Each number is 50 + 12 x the weight over its row's rms, rounded and kept within 0 to 99. Layers, rows and columns count from 0. The size before them is the row's rms in percent of the matrix's.

# layer 4 MLP down, 128x320, rms 0.122, rows 0-87, columns 240-319
097:24 50 51 52 43 70 50 37 54 43 51 42 46 55 61 39 57 62 35 45 70 47 46 65 38 41 53 50 47 29 38 75 47 65 60 61 52 38 40 41 36 46 40 49 58 55 45 57 55 59 31 67 65 53 50 68 42 40 58 56 44 34 29 49 49 66 56 49 65 64 45 43 63 41 50 54 55 51 19 56
096:32 47 52 43 59 59 56 55 50 37 47 47 34 40 51 40 61 51 36 23 61 51 52 68 45 28 39 38 44 57 55 55 53 64 47 47 58 40 54 48 46 39 59 76 55 61 70 51 42 41 32 61 52 37 77 51 23 39 49 30 64 56 40 34 39 29 54 60 42 47 48 45 52 51 66 39 31 43 22 50
101:50 65 42 47 50 40 45 29 67 46 42 58 37 58 70 35 58 65 33 53 54 33 55 26 54 44 62 41 46 43 49 43 37 35 62 26 40 50 44 65 44 59 34 71 59 46 61 75 48 40 65 47 50 50 35 45 54 74 47 54 32 50 58 47 46 41 54 46 60 63 44 36 34 65 35 54 44 31 58 55
102:62 50 40 59 37 65 39 57 34 52 68 52 44 57 60 43 38 46 42 59 36 42 50 63 52 46 24 66 50 40 46 51 41 34 51 37 62 40 48 63 41 19 39 41 66 42 59 58 56 49 56 65 43 39 46 63 57 52 46 20 74 57 49 52 34 41 30 67 22 48 57 59 58 78 64 22 48 31 67 48
097:56 40 57 44 51 31 48 51 56 51 48 44 65 76 31 54 68 69 72 30 47 45 47 57 48 52 73 39 54 57 45 71 55 46 54 37 50 44 43 49 73 42 41 43 33 58 61 73 70 64 39 59 54 37 23 52 46 56 40 64 64 63 63 50 53 60 56 57 45 67 55 67 46 47 69 47 49 49 50 53
094:57 59 48 38 43 35 53 25 42 52 66 44 63 55 70 56 44 37 32 65 53 41 54 56 61 46 52 49 55 51 56 27 42 66 40 49 59 66 47 45 13 58 52 46 43 27 67 47 41 26 53 51 48 42 19 40 37 54 47 70 40 45 45 40 51 73 50 29 63 34 32 59 59 40 55 35 51 40 30 41
099:72 30 57 55 67 41 53 39 57 32 40 59 65 58 47 67 33 36 54 49 56 42 47 61 41 23 36 58 56 34 57 46 56 75 33 64 57 77 20 46 35 32 33 54 51 29 63 38 51 54 46 41 48 62 51 55 51 77 56 42 56 58 63 71 52 45 38 74 63 58 72 52 57 66 44 52 60 34 50 49
089:50 52 69 44 51 48 51 54 64 48 33 47 56 52 44 39 51 42 41 47 31 59 22 51 48 61 49 35 58 34 70 62 46 71 33 38 37 56 68 31 47 43 46 37 65 66 47 54 49 57 61 67 76 68 46 59 79 50 41 43 49 46 29 51 57 70 54 45 62 36 49 55 63 42 65 35 53 35 76 51
098:47 57 47 65 35 62 85 48 41 38 53 52 40 70 33 77 41 45 50 44 62 47 49 27 51 49 48 44 39 65 49 66 66 45 52 70 43 50 29 60 38 49 49 63 29 47 58 55 52 65 45 76 46 25 63 75 50 51 73 43 59 37 39 40 34 54 56 44 56 69 32 48 64 59 48 54 52 26 60 50
111:39 55 41 47 55 36 56 61 55 41 47 47 37 70 54 49 52 27 62 49 32 52 63 43 43 63 55 50 35 52 61 48 35 59 65 50 63 46 45 41 72 46 43 45 49 52 30 38 70 35 44 35 37 40 55 53 39 57 58 41 39 70 70 51 46 27 52 47 52 63 51 56 53 60 45 52 46 39 42 43
098:21 52 32 33 70 63 36 61 44 65 34 45 80 42 45 60 34 39 65 47 53 56 65 25 55 77 38 64 52 74 27 60 63 26 57 49 66 67 66 41 51 52 23 54 35 60 70 82 49 39 56 31 31 32 51 40 51 63 36 43 41 41 54 61 52 54 74 63 36 35 47 61 63 37 40 62 46 30 53 67
094:63 40 50 48 51 44 45 44 54 52 28 38 46 55 57 57 55 63 34 60 64 61 31 41 42 46 48 50 49 53 34 45 46 64 43 43 53 31 38 33 59 40 74 69 53 46 52 57 39 50 57 43 54 62 59 44 40 26 48 51 51 60 66 60 61 62 33 50 33 41 37 65 37 49 59 48 35 67 55 59
099:71 52 49 48 60 56 49 60 39 76 51 50 74 21 44 49 62 42 24 60 46 60 43 57 50 58 60 68 36 56 58 58 57 36 52 37 50 75 59 61 38 57 31 66 45 57 60 55 51 48 46 72 59 52 56 38 39 54 81 41 38 67 71 46 36 60 68 47 61 31 40 24 58 54 52 39 42 55 60 57
103:61 44 66 43 38 48 55 55 60 58 41 80 56 46 34 49 51 47 48 61 28 25 35 72 51 51 57 35 50 45 70 45 24 41 40 60 47 64 40 60 21 36 48 39 71 30 37 28 47 42 43 68 49 47 51 51 34 41 30 42 49 60 43 55 39 67 61 54 47 45 55 52 75 49 53 46 49 47 60 54
101:59 46 45 49 51 45 50 41 54 49 55 49 66 39 43 37 38 40 78 54 66 43 43 38 58 67 51 21 35 57 37 57 62 52 45 53 63 58 47 49 36 44 45 46 38 43 50 34 57 67 61 47 45 43 50 53 41 62 40 52 44 62 58 55 54 64 70 30 45 44 65 41 59 64 62 63 65 44 48 28
102:39 60 46 22 44 59 45 69 57 44 53 53 49 46 52 37 49 67 63 55 32 58 76 37 45 57 44 53 50 58 36 71 51 50 36 57 51 53 36 48 50 73 53 60 38 58 51 63 46 38 58 49 34 37 52 57 40 64 39 61 53 14 58 44 54 55 60 62 54 60 52 61 70 41 30 64 54 61 31 09
095:53 49 50 65 53 52 34 43 63 57 32 48 47 50 47 59 34 40 74 52 31 48 48 60 52 68 50 38 39 71 37 45 54 35 45 44 52 39 37 62 61 72 56 50 51 72 44 21 46 54 51 60 51 52 49 61 41 48 54 53 41 58 58 40 32 60 56 52 49 56 51 60 54 55 56 51 44 82 60 48
105:73 49 47 27 47 38 72 65 44 59 63 48 37 32 36 41 48 53 33 43 64 61 67 52 39 48 67 51 37 52 47 45 47 63 29 72 30 52 53 53 50 31 45 45 67 47 54 44 44 44 62 71 41 57 55 51 42 22 38 35 56 57 82 34 61 67 51 48 39 30 43 56 55 44 43 42 38 53 45 48
102:48 40 54 57 46 33 50 47 55 56 67 53 59 28 51 53 59 44 63 57 41 43 49 55 54 56 45 72 47 77 49 38 59 59 62 49 50 39 36 39 53 55 48 59 40 36 38 68 41 45 48 53 60 66 43 20 62 54 60 37 31 39 37 66 51 52 53 74 69 64 42 71 45 48 56 59 61 41 45 40
099:44 37 49 47 50 44 49 42 40 68 53 52 50 59 65 52 49 45 68 69 35 50 71 42 27 62 45 52 67 60 26 29 49 31 34 45 49 70 49 67 32 41 51 34 54 57 68 71 39 24 63 34 46 66 48 64 47 73 55 49 47 54 38 59 53 53 54 48 68 65 53 50 60 43 73 35 41 45 55 48
101:69 37 28 56 40 55 41 49 54 58 40 44 52 57 56 55 37 54 42 39 47 63 20 50 56 38 52 61 76 62 62 58 51 61 44 59 48 54 58 44 76 57 30 54 52 71 46 35 48 33 54 51 61 67 36 69 43 52 46 76 44 62 57 40 69 61 39 50 75 50 55 57 34 40 43 39 62 66 56 38
096:45 45 46 48 57 52 47 49 52 54 49 47 56 50 60 66 57 49 41 48 63 35 33 48 54 38 56 63 42 47 49 48 46 42 57 55 59 41 53 42 39 46 54 72 34 40 56 75 61 54 43 45 48 29 64 53 92 50 72 45 55 60 62 66 59 69 40 51 67 69 41 28 40 53 49 48 52 70 51 58
108:65 47 43 48 46 44 44 44 53 45 58 52 32 52 36 31 33 43 55 45 40 71 39 55 48 36 50 45 47 66 44 53 48 83 54 59 31 30 26 34 51 39 45 61 71 43 44 51 58 51 40 56 55 45 82 47 87 46 52 32 45 68 60 46 47 66 38 50 39 39 58 46 48 40 45 39 23 69 50 46
101:40 46 73 42 59 77 48 61 43 52 39 49 44 48 61 46 51 49 64 47 34 62 31 51 48 59 45 50 23 52 48 53 50 39 47 49 47 34 61 66 44 53 44 44 57 40 97 46 25 40 52 46 72 30 39 40 45 48 62 63 72 49 42 47 69 52 58 50 35 36 35 62 77 49 45 31 49 67 55 69
099:57 59 52 74 50 68 38 70 61 42 48 58 56 50 52 74 47 52 64 33 33 67 58 69 55 48 61 52 58 71 49 41 51 44 46 30 56 45 64 56 32 43 32 36 36 69 60 42 50 53 57 46 43 54 48 57 58 32 39 52 62 40 47 33 28 26 33 47 50 39 65 30 36 64 54 28 56 25 58 29
103:62 73 43 68 66 50 41 43 52 38 64 44 47 48 55 46 47 82 71 47 43 56 57 55 56 43 49 51 47 36 64 66 49 54 52 45 57 63 44 57 75 59 47 37 54 62 65 40 56 58 49 49 47 56 29 41 55 66 61 54 49 62 50 88 74 46 57 54 56 50 39 59 34 48 56 39 56 52 38 40
105:47 42 67 42 58 58 48 55 53 59 50 66 51 35 42 52 40 43 47 60 50 62 68 51 47 81 50 47 55 43 53 69 56 43 38 51 55 38 46 47 69 65 50 61 71 54 47 51 70 32 43 59 62 59 55 67 51 56 43 64 54 35 60 44 38 71 42 57 48 49 44 35 65 53 70 44 60 58 37 55
101:44 54 38 42 62 62 47 35 61 66 59 40 57 41 47 55 41 42 59 42 41 50 54 44 43 60 55 46 71 47 47 43 51 43 49 49 46 47 59 19 39 46 54 44 58 63 52 74 59 72 29 35 84 69 46 48 50 69 34 56 56 66 50 51 45 80 57 46 53 55 63 51 42 38 52 52 53 52 52 58
099:33 67 56 59 52 62 44 23 35 58 41 53 51 40 70 54 53 60 45 58 57 49 73 31 50 50 41 43 42 42 45 39 54 69 62 61 43 54 48 31 60 60 62 51 53 24 44 53 59 27 56 51 47 67 39 38 55 39 50 32 53 52 50 51 61 42 50 60 52 52 35 46 45 40 57 57 59 47 55 48
098:33 23 49 44 30 54 58 46 50 44 67 50 49 55 50 63 71 82 69 58 42 64 63 46 38 51 60 39 43 69 63 53 49 54 44 61 54 43 82 41 35 57 42 36 55 59 22 46 57 49 54 45 54 55 48 56 34 39 44 39 60 34 26 60 56 48 62 40 28 54 52 83 55 56 56 50 45 42 39 64
104:58 56 35 53 42 31 70 36 29 46 53 56 68 64 59 60 44 61 57 29 73 43 64 57 43 56 37 54 41 41 42 64 61 56 50 72 62 74 51 56 48 61 45 55 37 72 75 40 62 56 61 79 54 39 48 60 22 43 34 38 57 47 54 44 48 75 25 58 84 48 56 49 55 59 42 29 50 42 53 42
100:38 53 57 66 53 53 44 61 62 59 38 53 39 28 36 44 43 57 55 38 43 64 44 49 44 36 46 66 50 66 43 48 42 49 51 35 52 60 54 50 80 49 48 43 41 54 38 25 51 52 67 64 55 79 60 54 54 66 57 45 32 70 47 47 63 46 37 50 55 52 48 56 37 40 53 47 62 59 56 74
093:63 42 44 50 44 44 45 40 40 61 49 51 39 60 45 50 61 43 30 79 51 67 64 64 35 54 57 39 46 40 59 26 49 37 41 55 48 54 37 51 47 44 54 55 50 57 56 39 50 47 56 72 45 60 32 51 62 57 65 44 38 42 43 45 28 42 51 74 54 55 55 76 80 59 36 57 57 77 52 55
098:41 47 61 50 60 66 31 39 55 85 57 42 42 59 64 41 58 40 64 55 51 38 37 52 47 55 36 47 57 58 40 56 69 53 43 33 50 63 30 37 48 25 48 59 55 30 55 49 37 50 58 42 57 54 34 34 37 62 61 47 38 72 41 64 43 59 40 45 57 58 49 53 52 54 36 61 43 52 52 67
102:65 53 51 57 55 28 64 35 42 51 60 44 39 31 52 61 55 57 48 36 56 56 43 70 47 47 48 39 66 74 56 51 49 38 72 38 62 57 42 60 31 43 74 26 50 52 62 41 40 31 41 51 52 44 59 83 43 64 38 44 42 52 53 37 42 65 49 35 51 36 43 43 75 34 37 42 41 48 52 68
094:45 57 47 35 41 21 38 42 50 67 31 61 56 39 62 31 64 38 68 52 44 49 29 60 60 66 38 51 47 67 59 52 35 55 58 50 56 65 83 44 44 41 55 46 38 40 46 49 63 42 25 69 57 47 43 44 52 57 56 62 56 58 64 52 48 43 64 36 56 48 41 50 61 45 66 47 58 61 55 35
097:47 57 48 65 58 42 45 40 57 51 40 48 35 48 51 42 39 72 48 21 56 58 61 56 39 53 91 28 70 50 33 34 55 53 44 56 36 43 69 41 42 46 43 49 52 56 65 58 51 61 51 59 60 69 42 69 66 53 49 48 77 47 64 44 48 70 48 73 53 53 83 38 47 46 52 41 27 53 62 58
104:38 41 52 59 49 79 38 45 51 55 45 46 58 39 43 53 62 29 50 17 34 60 42 47 44 41 56 47 36 51 44 37 53 60 50 47 60 71 54 45 51 41 25 32 52 39 34 56 63 44 55 64 55 66 46 39 43 42 40 52 51 18 58 40 60 65 53 40 41 35 46 59 62 43 43 56 55 39 23 69
152:37 67 40 46 66 49 49 62 43 47 50 25 54 61 44 51 37 59 67 53 59 76 69 32 59 68 35 33 52 49 56 52 55 55 59 11 57 44 57 43 68 58 22 64 57 44 60 59 54 65 49 58 46 55 60 64 38 43 42 41 54 37 52 37 46 34 54 56 34 55 72 46 42 32 30 41 15 51 44 53
097:48 49 44 45 31 43 58 63 49 55 63 55 52 64 60 56 63 51 43 51 60 65 46 78 53 63 37 51 40 57 38 54 45 60 43 62 41 61 43 53 51 67 79 52 51 48 59 38 53 50 25 46 30 30 63 56 60 77 47 40 53 61 40 50 69 64 73 38 50 55 57 51 52 62 55 40 36 60 56 71
101:40 75 63 54 38 81 56 38 66 33 51 42 48 61 61 45 41 58 31 49 40 34 49 50 41 67 59 31 27 46 47 48 59 57 45 65 60 40 51 62 53 50 61 62 43 61 63 54 27 40 13 49 33 54 44 41 52 52 42 41 57 29 74 52 45 39 50 74 62 64 30 64 33 25 48 44 46 60 43 46
093:41 38 70 50 40 47 56 36 46 39 58 46 48 52 53 44 53 56 53 50 60 75 49 54 49 47 53 72 44 51 49 33 32 46 37 47 79 31 61 50 59 54 51 70 45 45 45 52 42 63 31 73 53 51 45 65 88 48 68 46 68 45 67 58 79 51 50 54 43 42 60 57 52 74 64 44 38 38 37 46
102:38 46 43 30 72 37 65 59 29 75 62 50 61 41 61 52 55 52 54 40 56 51 61 49 56 62 68 62 70 44 62 60 67 47 38 36 38 61 67 33 41 48 52 50 41 38 46 37 45 47 40 43 38 60 51 63 84 65 57 44 35 68 52 47 34 37 44 33 35 76 54 37 60 66 53 43 60 54 47 53
102:78 42 45 61 72 54 39 57 55 49 53 42 41 45 56 46 43 59 54 58 38 50 50 60 36 45 45 77 48 63 51 52 37 56 53 22 40 90 50 62 41 40 41 41 55 67 60 41 36 78 44 51 43 60 69 55 40 44 50 38 55 54 44 49 52 44 42 40 43 52 39 73 71 75 55 59 51 66 45 67
103:40 56 67 54 63 48 41 41 61 61 38 56 43 58 30 26 52 52 17 40 42 51 40 64 49 51 48 57 58 54 48 46 27 55 19 62 69 28 45 63 72 61 49 47 51 44 63 53 46 46 47 46 53 46 61 67 36 52 36 61 35 27 34 51 47 50 55 70 47 46 52 58 45 56 51 63 23 56 35 52
090:59 52 45 43 72 28 58 39 49 40 25 62 17 64 67 39 36 55 47 42 52 37 60 36 57 58 42 36 59 45 45 48 54 57 51 64 57 54 54 56 58 27 60 60 46 34 61 71 36 68 55 47 45 49 53 54 65 68 69 37 51 59 61 65 45 54 49 53 41 49 50 52 67 36 36 55 64 48 23 32
102:69 48 62 64 52 57 72 51 76 28 43 55 51 53 29 51 45 55 57 53 43 53 47 46 39 42 60 40 58 32 55 68 19 63 58 51 26 48 35 44 50 63 34 57 60 37 70 42 41 56 45 60 48 39 51 42 59 59 47 32 49 53 43 47 48 59 83 42 48 51 49 45 52 41 47 51 43 59 59 52
094:56 39 45 65 33 42 54 51 72 15 35 60 38 47 49 49 52 43 51 58 68 46 66 24 57 58 61 33 53 30 45 56 26 41 64 49 46 64 43 44 47 51 40 53 58 38 55 43 41 51 42 49 67 70 29 61 61 58 54 59 31 57 49 47 53 56 65 40 50 36 42 35 41 55 32 60 55 40 31 43
118:51 39 58 48 46 52 38 43 64 65 38 62 69 31 53 77 45 57 48 52 53 49 53 58 75 49 44 69 51 62 48 35 11 52 46 54 44 35 66 53 41 52 52 46 56 49 41 48 39 57 46 39 47 49 73 46 50 67 49 46 47 74 43 49 55 54 45 36 64 44 52 61 51 53 49 43 63 38 43 47
105:35 55 32 50 62 37 38 57 60 60 61 50 43 52 42 35 55 44 56 46 46 42 51 49 39 53 37 70 40 56 31 38 25 56 49 49 40 30 39 29 51 55 43 34 65 48 49 51 58 63 40 47 52 51 67 52 35 55 43 41 62 62 20 54 35 58 70 52 54 52 42 65 50 47 40 84 40 31 46 47
103:38 54 42 45 42 59 53 19 77 72 63 48 44 45 54 52 44 66 24 36 56 31 54 51 78 55 46 58 55 41 48 21 39 66 58 13 48 71 53 39 49 30 51 60 56 35 61 40 44 55 42 35 45 52 59 44 47 31 40 38 23 75 40 49 67 58 32 45 43 61 50 41 39 64 44 64 56 46 29 45
100:68 56 49 56 53 53 38 65 50 37 47 52 47 34 72 73 30 65 67 60 54 58 48 50 56 34 16 52 52 56 55 44 44 55 32 57 52 59 65 56 23 36 40 60 39 32 53 70 42 47 47 47 60 54 47 51 67 39 54 49 46 55 37 47 68 31 20 44 48 32 38 62 49 70 67 55 59 41 45 52
103:47 65 65 54 46 50 47 47 43 42 54 49 35 48 53 48 25 62 57 44 46 56 63 42 11 48 41 55 49 70 50 42 38 53 52 60 57 58 48 58 54 44 55 46 71 38 37 33 35 58 51 41 37 55 74 66 45 49 47 46 83 49 52 36 37 49 68 35 58 45 43 35 53 44 76 71 44 50 39 59
090:70 45 28 65 42 61 31 61 63 35 43 50 44 40 31 47 36 49 33 66 42 48 37 45 67 57 53 51 61 37 48 69 51 66 56 43 37 70 46 62 55 45 45 36 67 42 36 32 50 58 43 44 40 57 63 57 34 26 50 64 52 42 45 70 57 71 50 48 56 39 30 49 60 71 48 37 66 43 45 51
131:35 51 48 47 37 43 57 43 48 46 59 00 47 71 43 50 37 44 51 36 61 48 78 46 48 53 43 72 60 44 59 32 59 55 45 43 64 45 34 52 61 60 60 59 55 48 42 43 52 45 48 56 46 57 54 41 53 63 48 61 50 40 54 43 45 48 59 36 46 52 31 53 43 25 40 40 47 57 34 29
094:71 64 46 73 46 38 73 40 43 46 42 46 69 41 29 56 45 46 47 50 62 27 64 47 51 73 51 51 45 45 66 54 52 51 36 29 42 44 48 48 61 49 51 63 60 60 63 46 41 31 30 54 33 47 48 58 45 55 60 52 42 41 50 59 37 79 52 56 57 46 45 62 30 64 25 25 57 36 62 45
098:32 59 47 56 61 55 39 39 58 57 49 44 43 47 62 26 42 47 63 41 26 43 32 55 74 49 44 60 53 35 53 28 45 38 47 49 60 47 49 47 59 55 58 56 48 62 33 56 47 50 60 81 42 39 64 38 53 56 41 33 81 38 56 34 68 27 48 44 31 63 43 62 47 57 40 49 47 47 67 61
105:58 56 13 55 18 50 52 55 72 50 51 41 58 51 53 53 57 51 50 52 45 56 52 30 61 40 51 29 50 24 18 57 72 34 55 49 38 45 36 49 33 40 37 54 47 39 58 40 66 61 60 63 61 27 38 52 34 56 45 43 56 44 61 76 69 59 35 40 47 55 73 34 50 29 46 63 35 59 41 58
087:37 34 58 32 56 63 55 41 53 38 59 64 46 53 55 62 46 47 40 59 44 51 67 34 51 66 53 49 35 36 64 38 48 42 54 34 52 45 51 47 53 52 69 37 58 61 47 50 47 51 57 34 55 56 45 44 32 49 48 49 39 29 14 44 38 33 55 37 48 58 37 73 40 60 32 52 55 80 42 58
098:33 49 64 78 42 34 37 48 69 73 62 43 61 45 45 66 56 57 41 42 61 38 41 63 56 29 68 44 74 47 72 30 38 44 23 48 64 60 33 68 53 66 57 45 43 59 68 51 39 76 39 32 54 61 57 53 48 65 55 49 65 51 37 51 49 49 56 37 56 65 40 55 42 36 32 54 55 40 42 53
097:40 59 41 39 63 50 65 41 76 36 57 52 49 57 43 36 47 55 43 42 60 42 45 45 45 49 51 43 61 53 62 58 69 54 08 77 61 27 55 38 49 33 28 42 48 49 65 44 55 51 63 52 39 39 64 39 51 66 62 44 78 52 70 52 47 59 70 64 61 38 58 39 66 51 65 70 41 53 38 47
094:73 39 48 47 60 46 66 46 40 58 33 53 49 46 30 53 62 37 46 60 65 93 53 49 73 45 41 50 40 64 54 58 56 54 54 54 37 39 53 61 69 87 37 56 36 66 47 54 45 54 65 49 49 51 26 70 38 55 67 54 62 52 68 54 59 58 56 35 42 56 50 73 47 38 41 44 69 55 58 45
101:59 55 78 43 41 66 50 63 44 38 59 43 51 40 24 39 62 31 70 56 59 38 13 37 59 47 45 52 50 36 53 40 66 60 65 61 68 74 45 69 43 50 52 41 56 60 55 48 27 61 50 44 53 41 34 55 56 46 58 54 47 56 35 55 43 48 19 54 64 59 49 36 49 34 55 57 40 31 61 60
104:38 51 64 69 49 68 51 52 37 38 71 44 46 58 49 40 76 46 31 49 35 51 30 67 59 52 43 66 65 47 36 29 46 47 46 46 37 61 52 59 49 74 41 88 55 35 45 53 45 46 43 38 56 65 60 44 42 47 60 58 61 41 57 94 38 56 46 34 32 57 40 45 52 54 41 35 46 28 57 42
093:32 48 70 66 41 37 48 33 30 54 48 50 49 55 43 39 50 44 35 57 42 72 45 49 42 40 79 35 44 46 47 43 67 46 56 44 35 35 61 49 57 51 67 36 57 65 48 68 46 82 57 55 16 53 64 50 67 60 57 56 65 54 28 57 62 54 54 52 20 60 46 71 41 48 65 78 62 49 56 43
104:41 48 38 48 43 44 47 50 43 47 48 55 76 51 34 56 53 59 39 59 57 33 38 49 54 58 49 69 59 52 53 50 52 40 64 50 53 41 38 38 34 47 43 75 39 54 38 60 63 30 51 35 59 64 36 46 39 38 61 77 59 53 76 60 72 25 39 43 73 77 23 43 41 69 51 60 43 38 83 47
099:47 31 70 69 34 61 47 64 27 55 48 52 44 49 45 53 46 54 62 57 55 48 42 45 32 47 24 50 58 44 55 44 51 47 57 43 59 40 64 28 56 39 56 42 48 47 35 50 35 68 35 39 53 52 58 53 51 65 48 62 40 47 71 51 62 23 58 41 51 87 57 29 58 53 35 48 71 50 35 48
097:56 45 62 42 71 72 49 69 43 60 56 40 32 51 65 32 66 65 41 37 30 50 46 33 59 57 45 53 67 39 54 44 56 38 49 36 88 36 31 69 42 47 32 58 67 38 54 41 29 43 56 62 32 40 48 40 75 57 46 41 68 38 67 61 71 41 38 56 46 55 52 52 38 40 58 28 37 68 65 51
099:58 55 62 40 49 54 53 61 39 44 36 55 39 32 39 34 43 39 30 44 39 55 53 63 34 47 46 39 30 64 62 44 64 64 57 41 63 76 49 58 61 26 47 60 61 38 56 34 53 46 61 59 54 69 57 36 44 68 69 83 70 53 46 54 47 37 60 68 36 63 48 53 43 62 44 58 45 45 54 57
106:43 52 48 36 21 45 73 60 15 40 38 52 53 49 45 61 53 49 61 50 31 41 49 29 71 53 57 51 47 51 55 41 66 56 65 37 38 30 39 56 46 29 48 51 59 53 60 49 49 35 33 45 36 41 71 74 29 39 65 47 38 59 49 73 47 34 69 61 40 49 55 49 62 49 42 29 37 49 62 51
097:58 69 55 38 51 36 46 57 56 52 63 43 55 58 29 43 34 47 40 17 47 52 45 59 52 52 56 24 41 49 33 39 46 45 64 46 41 46 46 25 50 53 60 45 59 67 77 30 41 61 51 52 52 56 50 58 47 45 45 67 50 49 36 55 45 68 59 36 37 40 58 33 63 28 53 55 29 24 19 39
105:53 62 55 46 38 73 52 57 44 46 36 56 55 32 40 53 47 31 50 36 33 46 54 43 37 53 36 47 37 43 35 66 60 44 48 59 66 52 73 40 43 58 36 38 41 64 42 56 47 44 52 63 45 36 49 66 37 39 44 58 55 38 34 26 27 45 59 57 46 15 54 42 49 36 81 26 41 39 45 58
102:51 13 60 45 50 53 56 47 67 67 58 48 75 59 41 83 48 35 55 49 81 69 52 53 61 49 42 40 70 42 47 50 56 51 45 40 23 47 60 46 52 70 55 69 37 46 39 62 49 49 52 48 42 62 36 54 46 54 50 47 63 41 59 47 73 36 59 58 69 52 53 61 52 56 47 35 46 49 46 48
096:52 49 49 61 34 59 66 55 45 67 61 59 54 48 53 54 66 33 46 50 50 50 53 47 64 44 53 49 65 41 40 52 54 49 71 55 59 45 53 62 54 69 51 39 60 46 57 54 53 45 79 62 64 19 37 49 86 51 29 68 40 47 63 50 38 44 52 39 43 65 76 38 47 54 36 55 42 54 55 47
092:40 59 46 25 56 58 60 45 57 46 51 38 45 32 41 41 62 35 48 49 60 51 53 54 66 49 47 47 70 67 58 34 86 48 72 49 51 47 53 51 50 39 24 47 55 34 65 44 47 42 54 38 66 57 32 43 65 43 38 71 62 40 19 45 55 53 59 50 48 59 29 53 50 34 68 44 62 27 53 37
102:29 70 53 56 62 45 51 40 47 33 46 53 31 59 65 56 50 46 58 58 53 60 61 64 56 41 73 60 53 52 61 36 60 57 65 50 71 56 66 54 48 45 51 57 50 52 46 63 45 44 68 50 69 43 60 32 40 08 56 65 43 42 40 80 65 44 53 63 56 55 37 71 75 46 25 50 64 51 51 59
093:66 21 59 81 61 36 44 45 40 60 42 55 52 42 54 60 34 60 57 44 28 48 38 28 48 49 46 60 52 51 57 55 45 58 42 41 47 50 61 53 48 38 47 78 50 35 36 42 51 47 40 43 50 60 38 63 54 31 46 53 61 57 44 44 37 36 48 61 58 47 27 27 54 51 78 60 44 38 55 51
094:47 54 55 75 65 56 32 45 24 74 62 54 54 52 50 44 40 66 55 36 37 57 43 48 74 56 50 50 51 50 56 40 45 76 51 65 61 60 77 37 79 58 33 59 38 40 35 56 44 29 41 57 55 48 66 55 37 32 42 55 61 41 60 63 61 39 43 67 59 41 50 38 41 50 65 49 46 66 42 45
090:57 55 40 58 43 76 51 70 61 56 57 46 62 51 45 35 53 50 42 53 69 60 51 49 24 59 29 55 40 72 42 38 65 56 47 48 54 42 58 48 46 58 45 43 49 54 46 52 67 66 47 65 48 24 51 41 52 47 58 58 62 46 52 61 47 58 48 24 19 46 48 42 65 48 52 46 34 69 41 42
092:50 56 37 67 41 45 39 37 43 56 30 58 17 42 50 42 43 72 42 43 55 47 38 60 53 41 50 50 31 60 41 59 32 62 55 46 27 60 71 56 41 60 63 58 70 68 43 49 47 63 38 63 48 75 40 52 41 41 63 44 60 41 66 49 51 39 48 55 68 47 52 39 57 40 36 58 38 44 67 36
097:47 48 46 37 50 32 54 68 41 73 36 36 60 66 30 35 62 34 47 36 64 60 54 62 64 55 30 26 39 73 46 47 63 46 54 44 57 41 61 58 47 70 36 59 26 59 34 51 53 37 54 52 47 39 33 60 66 71 49 26 26 48 52 44 48 49 40 49 13 33 81 57 56 42 53 48 55 20 43 44
097:24 46 38 49 55 64 51 25 38 46 30 56 31 35 56 69 31 38 64 26 41 45 72 46 52 64 51 43 54 59 56 64 46 58 47 64 55 28 47 39 50 43 46 39 68 45 35 44 30 75 43 60 62 47 41 56 55 59 54 27 36 44 46 43 49 61 61 37 51 47 61 51 66 49 62 60 37 56 40 47
100:49 44 47 38 45 51 37 74 42 21 61 45 30 65 39 67 52 45 38 50 20 57 45 39 57 42 73 53 61 43 32 69 32 54 46 56 49 56 56 51 61 57 54 36 64 45 64 60 50 42 59 61 35 45 32 44 62 19 55 47 50 51 52 43 45 51 43 70 39 46 32 29 50 49 47 57 46 51 30 28
101:59 39 45 51 44 30 49 71 34 54 60 56 61 37 41 64 75 58 31 55 57 51 59 49 38 38 28 65 47 30 49 40 57 30 52 37 33 46 59 53 36 33 42 48 74 35 58 72 39 57 50 57 58 46 43 61 45 70 50 32 48 55 54 28 54 30 48 45 60 51 62 59 43 60 57 46 53 61 53 42
103:68 77 46 47 39 48 46 74 47 57 36 49 49 55 51 43 63 54 55 29 55 77 47 50 36 47 67 58 61 61 42 53 56 40 65 56 53 57 30 24 40 47 47 64 59 52 55 54 41 47 43 98 56 32 47 62 31 50 49 66 39 53 32 41 45 52 51 65 48 62 42 39 45 47 74 30 68 65 57 39
098:31 65 40 28 38 61 71 48 41 46 61 38 52 46 53 42 54 62 59 68 62 42 48 36 57 50 44 45 51 61 42 53 62 40 72 61 55 63 57 72 57 58 54 50 48 63 71 55 58 70 28 50 58 57 30 54 44 67 48 46 53 55 48 47 55 39 47 32 77 51 40 60 21 44 54 32 54 63 62 56
097:63 22 53 74 53 58 56 31 43 54 49 56 51 70 63 48 43 68 51 26 47 55 48 32 46 53 43 38 31 58 35 52 66 55 79 59 70 35 47 68 62 60 45 42 43 69 43 71 67 78 46 33 37 47 51 67 40 39 51 37 40 41 42 55 52 70 43 56 70 40 67 57 28 32 45 49 65 65 45 58
095:41 32 52 65 51 41 47 42 40 55 56 40 61 87 57 45 32 43 34 63 42 55 63 46 50 53 89 43 47 60 41 38 60 47 61 66 57 52 42 51 43 58 51 48 51 56 52 64 61 30 30 38 73 55 29 62 63 46 44 57 41 48 34 47 72 53 67 80 55 55 56 51 60 45 45 47 57 51 50 88